python train.py --head_dim=32 --norm_place="pre" --parallel_block=true --init="normal" --init_std_qkv=0.0452 --init_std_up=0.0452 --beta1=0.95 --max_grad_norm=1.0 --decay_fraction=1.0
Each number is 500 + 40 x the weight over its row's rms, rounded and kept within 0 to 999. Layers, rows and columns count from 0. Numbers have three digits each. The size before them is the row's rms in percent of the matrix's.

# layer 12 MLP down, 128x512, rms 0.327, rows 0-99, columns 256-319
101:480550496499475443482505486548477462501451555364478481518494499517429513466509528508585491430531494520507543497520504454420504526462560576488488492527483547491506544505506510474436474486435471
093:555599518482571486517419510511516492539508554528477489490435462481506505586524551487470533449416427492515460496551483480499487510587503448443456440518506544461501474464495473425500586553544504
094:572448512479500586558540521465465475520625435429462467532509497480518509463527483518522491464482532522563532510459515460532516524507443504485529456503458460568538474490479532477443506420452448
100:459493440538486465520523519464436492466521526469498509464440487403533439516379491485557406545402489511501474472456476517484476447508506487493545508580510468487478475432551448491511452569481488
091:523460525498465465536516506481513486526452518533529551559494494439530492396524543468528489530483542428455465594551569513517434503472544568487563517540491494481441516493485576495476533459538384
102:553466473537490461470455518448522589475467437489464510450430494401523513498466513533450553476485553502507508524559486485497496461524509504484478486480482498494536509521470520515501481492499584
100:512524549433505547450489457615498530507440433571496510550433511503461525492518462460499553516569504526509543499491502486473464481535493524481492434538520477557489492557523473495553507496397515
101:483534449520516550415491536583526468444507499568496491493490456469533419535553482535505479543533537460509536526550419550490491503493491573552529470490599440501520541462519518496497425497480438
101:493492521438517522444519503538534459520452450507557563484504506463452439512564498482477473490503523493469515503450503566493458510498523569497537464539454528532491455494497560476530439445498454
100:557494572531486523427563560490555545456419497540566479522523462532489510427473486508540531558588498558515516469483446523527509478472524516471447465538600503484551503466534523568493477526561605
092:549495492452538477500501525501464518491545519469504604497445391448490523413472542491498434534564570516579563452512513501509549540484498503419463513496572500578525538525518516430503482506443488
096:566606452495549473463444485476478483533438538461436576547499550528511600422403490535508496475482557531529515561558507573523404510451541536523460496379515447495525507481451543516469478545522495
102:512524530493505510524540551457618497516465599452499450493500481480508500514542493497545472448421485535592477457432497498579494516483563520511491472505546412496522500556468477497495493568437479
098:474512501477450463480503536539478437553583464435521528472488459539445494509530510580489496540556487474515476416483509563483431544496534503483442465501495444479475504507525487516433538481481471
089:551537491526451495468492424537542521522495558501483443545501438523511490506465548515508536504550475586486516504473542469427449561495479454430488556489557540538544489491477552511503498494496468
100:523550484535453506487468440500444550490477500470522506497467484534417523560501506496475467527506478508533532499457519543454543533509552458439504536547493474456468516527494521478545557459532516
092:431581432508516514484539471421511495507400533525502482511443538486479531549459555436489470540507444438460481476491527430491561487463451492469509480555407449533548544470517505489554482514461573
090:516547512497462440442488541498459474477527523485568491509433510465499547470494517521481478508506502548504450532498460524515545441473482542480515565487568556538471481554503524547511482547472515
096:482433520471435513527535447553483518548550517552494446581544500445495539529482559488523552468495488564427499556550480495560528529547506586498507493524464448512505469508583516452545547451548498
092:475500484498493500569472464476497475513459519446559579501498476476463521487496488524538504457571522528561477569528544466525462480485433476529531558474488504539450555541506485484532532376504486
103:451501511469462445467496557491510528482555436492517513476505510474529508512439523498584518505500538424468485554484519530501452439469549542471539484519508497567583527497479476493537504406472480
095:502499507477428544478530455528510516518523505413504542484506511610493467516456491553482544535413501499483531496494500509570506494526519549490584456544535520484462562474500502489545506552500514
100:519521449487497498440492483497501508480579455464550540461532528501411544489504488477506474511508489484470549424541483507495502543428511524549479525499403540579460513464463461514484483479549460
095:520459498508467427472582458545542529525461473521603457456545530508523539478525502489456527503484412546546560497453495455510511536518451494484570464531565527579491467513490572407506439502514478
098:510483540504502534521523564571483555497443540471517500564521387414465495539453476474542512530547488472541529560537515543496557501464536488561523536554497484446505569563509506506498577566407511
103:520529497523448447427506549565477529444463465483491523517520493484485510516533489558459440538579469535470485521427445506429438481542504506488455493519451479474542523488507465428448448475487505
091:578620465455545527474497557559473501514511524457438555478445489569493447541504479471556451421505449464535523522484534524570543553557573457483511479473538512453508482510515431492484520470472411
101:514505496455517548535566464515482486554473538420508550563441449527549469455460525481479592473459528486537522531468482550468471503474441495494547511477482491531539508454552471493471463535507496
092:509537524514437503449543504531498544519480493501541501523400483464512526538472472466387451488493456474515454478448508497483383478503496469487550511459511475465503498486512517496438414520474512
099:447522450518531508518459567499528489403461471549502541467497478451437511529490450482496454461473536423551503576546533475445479430514465507509520535543546522526441448555497484533515427481501401
106:497571399503506517467518457524516485541532546542546526434476543456534494518457483549508525499527420484502507504494534463455483479511443525500478479473529428397489502472462478490557551431505490
090:481541519484505489544454554487471501567544569511565475486574510424492468545603544417477473447464517501472521498549459503512431547530544509499541512514530531482461477538507538509520444537509445
093:521494595538530503552545480451431515446473454523586460481530526495525391496571514490479544482529464544554492473541537530472554496497481512495506429479433505388497501569489430453506455463472521
096:530530524484498419505531522488531491497523507492445479462535413493516405534455508473454522555479472458554561463424530571497544509484579467466509551462512523473527553444552499507505471535479435
099:420477478510452516494484403455488556501465445474565509459468508531498494504494484469478432555499507528443468508570512443470609450460526460491517472430566511467495504390563533463517455464470511
100:566527545468532508454533501538546560546500496470503409486506488582500496509503529490592544509547509515442566588468536584499467507517539513476503549520529509485493536444508530550437516543485504
094:566402485490500501579582539540489463476532527447442494579489525528395434481518476462446508467485468506487514440517545425477439538499493464488516516554579515458549547476482525573527458548581499
095:500450482530547384480527474533506472482474507480444488425554557520513501458477502492519543489522508479473516507532527482554533448566528500529488504519548475518481489482531583522530457486482459
101:472527512560488518572537527515526479475522466474500468479600485438444446433527503416542407502518509521497524647521513572568542479445457580466480441459486586505515455562509463524506489515551515
103:458476497494411493485481471502501501449443501505528479548554415500471503499531509511589531488493431478422552445545531520470569467529464512550427455564494462512451531480469518456519407493536501
092:454430439461489496504484505507509523516526474543430475443556516510490496491465487487463525528509524472476487481533512539469551538539466526522589448471474525526437525518505519488480476509433534
109:485471553523430435459479505518497455506505509595458466509515512510528426604529512510527495497427477500507494467478563571565558543521532403494533432555509507486480504505484424482493539564512546
103:459499561543470471583473498489472514483415492504490483497557507538476497521517551474447493517506570522589506540519497519568406493466528544525535555512542500441483495541470549424457560453448532
091:474470454428559503536443576570528478503493478450444537580438514619512552551515481493473553472510514538425496540524533455442481578512452478507525463485515565508442478438518511516433555548542486
093:475585521529423547519529476523474586528452589467472520528485523458549506438478464456497481447439499434492497506518511570521509479474507509496526525441570508552555545494498580489420500405442511
095:495521514522551438469474510488445491488539510493474460562571493543491489537580500507563504566442469436491435475537475425540542577495490431558451541506473551423557524483446505511490538476490496
100:463501496540484476506528488410458490590518488454401546492536574457481511437506514519559449470507462411518478524443491467459477548478548479469473562457519508526477505468500467483427488484491442
096:477516514471496514525524497522497474468442542508579446442522481460556461460444506534471539470469450502648558501541434463459506463520479532566538544471511455540496502581591441458535419440562487
127:489469556489515551472449420508427485523514478438441513487544539532516495511490577475508504471477488443476487489483489430486476481497478509528528494441518472483473497409510529530474424476481497
098:502528548547511531542505514451518511575503488453528543417517527515467463475519549576494463514425471486499526449452473472478470507564487445530502457427462518431476426529514410473499468579542448
095:513595515515499479444450521477492483518532507474539498540525538548475440511533497514458476467499478471464488548519468493487543513608481485512532489449509495466564502448508541517516531526569571
090:515490501572472518417562570572464498574507452498520558490485445550505433529555473544583500486495583541477508484507506507467571541490468559472507476521508459529497510523493478457499523495476509
090:502494404514502519534461507512537500500491537530495498472516488504527505516493496453522479528522533513499512523551404499460489590483459497508458501595525550514486476467525556491486475455532452
108:448532548518487494547476607524536510511551527563503542446548453445500471505550492532517554456472453494572528468432495420450439530466525449499497564566502520438439465493515438501483516497479417
122:513505533480502484497545441529534511515517465514472393565451461540534486474528536506495537523533520486517469478523454501479449490449477512577483466470505469478543548458440500501481480492515485
098:486539453466492519527541525436551508505540513565422486515499464439494475530516513570405489545562449533510473525493498500504485464528406494534510544544522506495487486485465537514492516537447501
107:485483519520498540532450474452479485535470509461499480471545510508455467512504486436484562499507514434525568475487578421506459476561447477532532547498473510513455426514510445560528539499444534
092:516517451507516536562482468459517440517572474461588474504500447542455419519574526480512463459537531460526488509473405598498474479485461489446473458518441574545511439516448523459473535488483494
099:485508502538494527508421563573588510416528452510524544557496536495502471434468492561558526442525476532556510481541465523503574506496517462560468534557580568501527588540517466548579504511522534
093:568520528499430474492517557473509510539521617544568553557494542596518539441453524496492519537517445527545450474481486526451504511478533475496564524575496502447512569459558516482485408469531560
100:528492475547533483537542477527494467473536530483515543499520557529559555501519458500491442451511491450546474521548477477478568494611555567529464505447530541512494485546572478422451528463522556
106:540492546570571483509490538562587511488551510484521528484470549495531628543499514508462493484438468493521430495491541524506551526513484505447520548543564515517487525513531572539501542555457503
102:444429518492502531481461502507486462481449497523466554492494496498592439449480493534534429500459526507490465483546422490476534475466535457486526439564532513440470506515590487496499520536480437
096:471455479489474440530506495539524447487544494535491487576453489465513550554537410434608502466527546527468490470518482535474541551510453478531543519514464490532500518497542508438565501528478502
100:510558564499530530481438459591471516506454539486438480487478555464431524596501446524458444490470472480514507448468471517484518468462524515530565450498530466432560560417436527558489439494530552
096:476518481471489558428517471524496536520462485523466496515600570579474537449456516488465523454495496506517453500510506507489515497399450489496514533546506548474517515492527443495527462510534562
102:502474467581479567512499514540499448540517428541544552463424406427501493472527465573501568550448552587534499503406509486549473575514503439497521468469491566440505464547522502518487462478510487
091:551414497524479516479541549565542466490484468403487531510441526495476478537553483507528540522552501518469492416486489506478377531485521508486459482415499445514483460512557449553477551511489471
102:553503564475526446537473503525487455510495440443470465474510473491488459456499515505478500464462438455461557526432450471461598478455435475549486506496540510499521443450526453530477615454468500
092:506467446444508525482572491508451519500410585580454457449482542472512520489460485472450456476484446505514505469516456487500489449499492432476525485523515467435472479523465567494461439514515502
094:498554498500469500500497446507477442522531460513477521521505519511499389538461470457473487484494524542527442570490535506503474515480420516433440480510524500493577534588471579472474412510459520
097:457489468432426579433495513527528481571546530425492492451472495568431472569529518509525451459485470492501584511443537498464496497519580533459499481471438473444538580473478550516498502525529517
106:527524488464478567523549616541517467514497494538489453436585411557477503499465505476501519516536453536480493522541466572482441550489519576556516506551498466524461494533460518431478493473541490
094:534492567499520475479457558453557462539499503537477455505502507436463473549523502521554560491528535445542511524487502525519468498523453531543485453419523519479468499535467526521457501492503470
103:397507502505452555536503511483472549435544554604496438505495495529537559482568524504529479549448446509521424490401497484481468396485475477579524498558494517521471510480458452476484528543479468
101:485506587493510476485494529597459467402478512438501501466498501548522451510479524592505480462531473530502399490475532475522546527503485507490515463528513534544516509553487545542499527528510490
132:551503468511436460503493503458500530464547468478501530473436498507404508527567403484469493507461514572517474501519536491533528506496464454509510532451460472514499513516397500511427531543440463
092:463528506440536476512526472479542482513515510431465441531499499456517550484493503490462518589459501475556479405483510498512522558497468483529441527465486452559521479532502534527484553505506547
102:452579545473495470482510541521507517455511509551553544533496477510507545520520525468551530505502457567537524492530467439578586537438526491484509534507471496451478502483484501493577541600424478
103:507484553543512460536522554482511526558456536512512505468455501500512468510470529470476479459479510486506456441477535495497582379434514483502499458523436494490467523488528554494556464525544527
142:496501519515534541545552444520527553505484496512460465518493534478522477492485494588485490536430472523486482531533563511532493432493559505541519596530449503414497506531520465462553502487504481
095:529446429413482460487527518488507486464524447522470481484484446499482541498503529490589481595435493551464556463507489441469531512542400459558493434487460570468520429469478472486504537437513584
102:484486514479501488495472529470503541467470476481435540510517551487509567560446459497490525465459582516566492480538605474493424477469474484528482476496477535540461538557564376483495415489534523
101:533530542492540492472515498484466511494484520481523487423518523480516456547519548469509463518507537516546513411534547540478461512503577559598448456519502521547538536588502460587493498417446461
104:542439570588427474456484549468571477545537463454508514488512507519480528516549473490502538474483420472504542449572437476443481535489460459545512501496464534468467508490445486503380562514461515
105:548547535499514488423541522477503485482473528436544526510466507494519540451484474559501503550503467467466510453511459520486433494522572537520475475475549456491541539536499481476461547467494526
102:525471539549528507558485493550551562610439547504484422503576484480554515518522473504454438471557449503488477456513493531520510538502502544562577472442469485522487412439516517566462548494387468
100:550495586506510414429466527548486583501478458463538480449505529497496513567479499526597500440472526485527523566460520540519524434473500532458493473458495451478562446460448501475498428486526551
098:488474449430510451420452504503459514440522439558537493490422477520507521541464440488478454532474511537493514485546447582465490463507459523534537535571465511518533517437469482530523537488528493
100:539574441511500488487522447432440433453468523488515478488500532487464487527533439471538516457517528506511487454482519468522502491484554482500559571496524464486554574439530511532500505581549547
100:475467548420531493491555546561472513516466522532526517466378520518510524494430544420551489553499423517426525523477560462538458484507476575429585535492471536550506474498512350460477500505500515
106:508568479537520472454488494517551481522475512488558507498448449494531459491521474501390534431514509478533529462505516452399505470494464432589501484459442555518466470448469494557511455442542500
091:464554466541578448546463484530488456497537499519520575551484508442554551484499487535425533552518556484540509516437469474482546556511483492526539524492479671571513492516496545420514508500513423
104:504501441446526543583468390530562492442500496465507493475408475521518490562518558449497562459549490437491466476533471465525496476476541452458505550541519482428536507487488536420484516473490534
096:491455503535498530495512515518518452461534489440547478583514462451554530422486512500532477547534502532444513606498546555472488508515484458534491575468544501428420564496540463571535527453520569
098:569388606524518381509546506519493383479508516509430511504523473440536481560475450493566518462514503529409533571501479575516532585539477508509532496481467489547520460506470398474579567567470491
098:500461531425494528524510590589543533399525539493524548440490474509466524420519539498503542574516479482482474490525439519538580493475478538481557492495513523485478543510512495536490441416508499
107:466455463483536555509484541437501573482525546516491448576409554454509407454495517495465470477501530460552503488501514508459584574490506480465484500473401479532553422509415536523467482443511509
100:567506518456491441563516498450501533469492493499530502496483520513521521507471501416434470496521515442480551412548495426544460511484501454485537548575599466501480484534550448502532514521527529
099:518457469415439461508500511425471481455504453523489480460551482586521450512400469507484448455464411500489480472515416496484484415585550504523498453630453522472485516533543448536565433586546485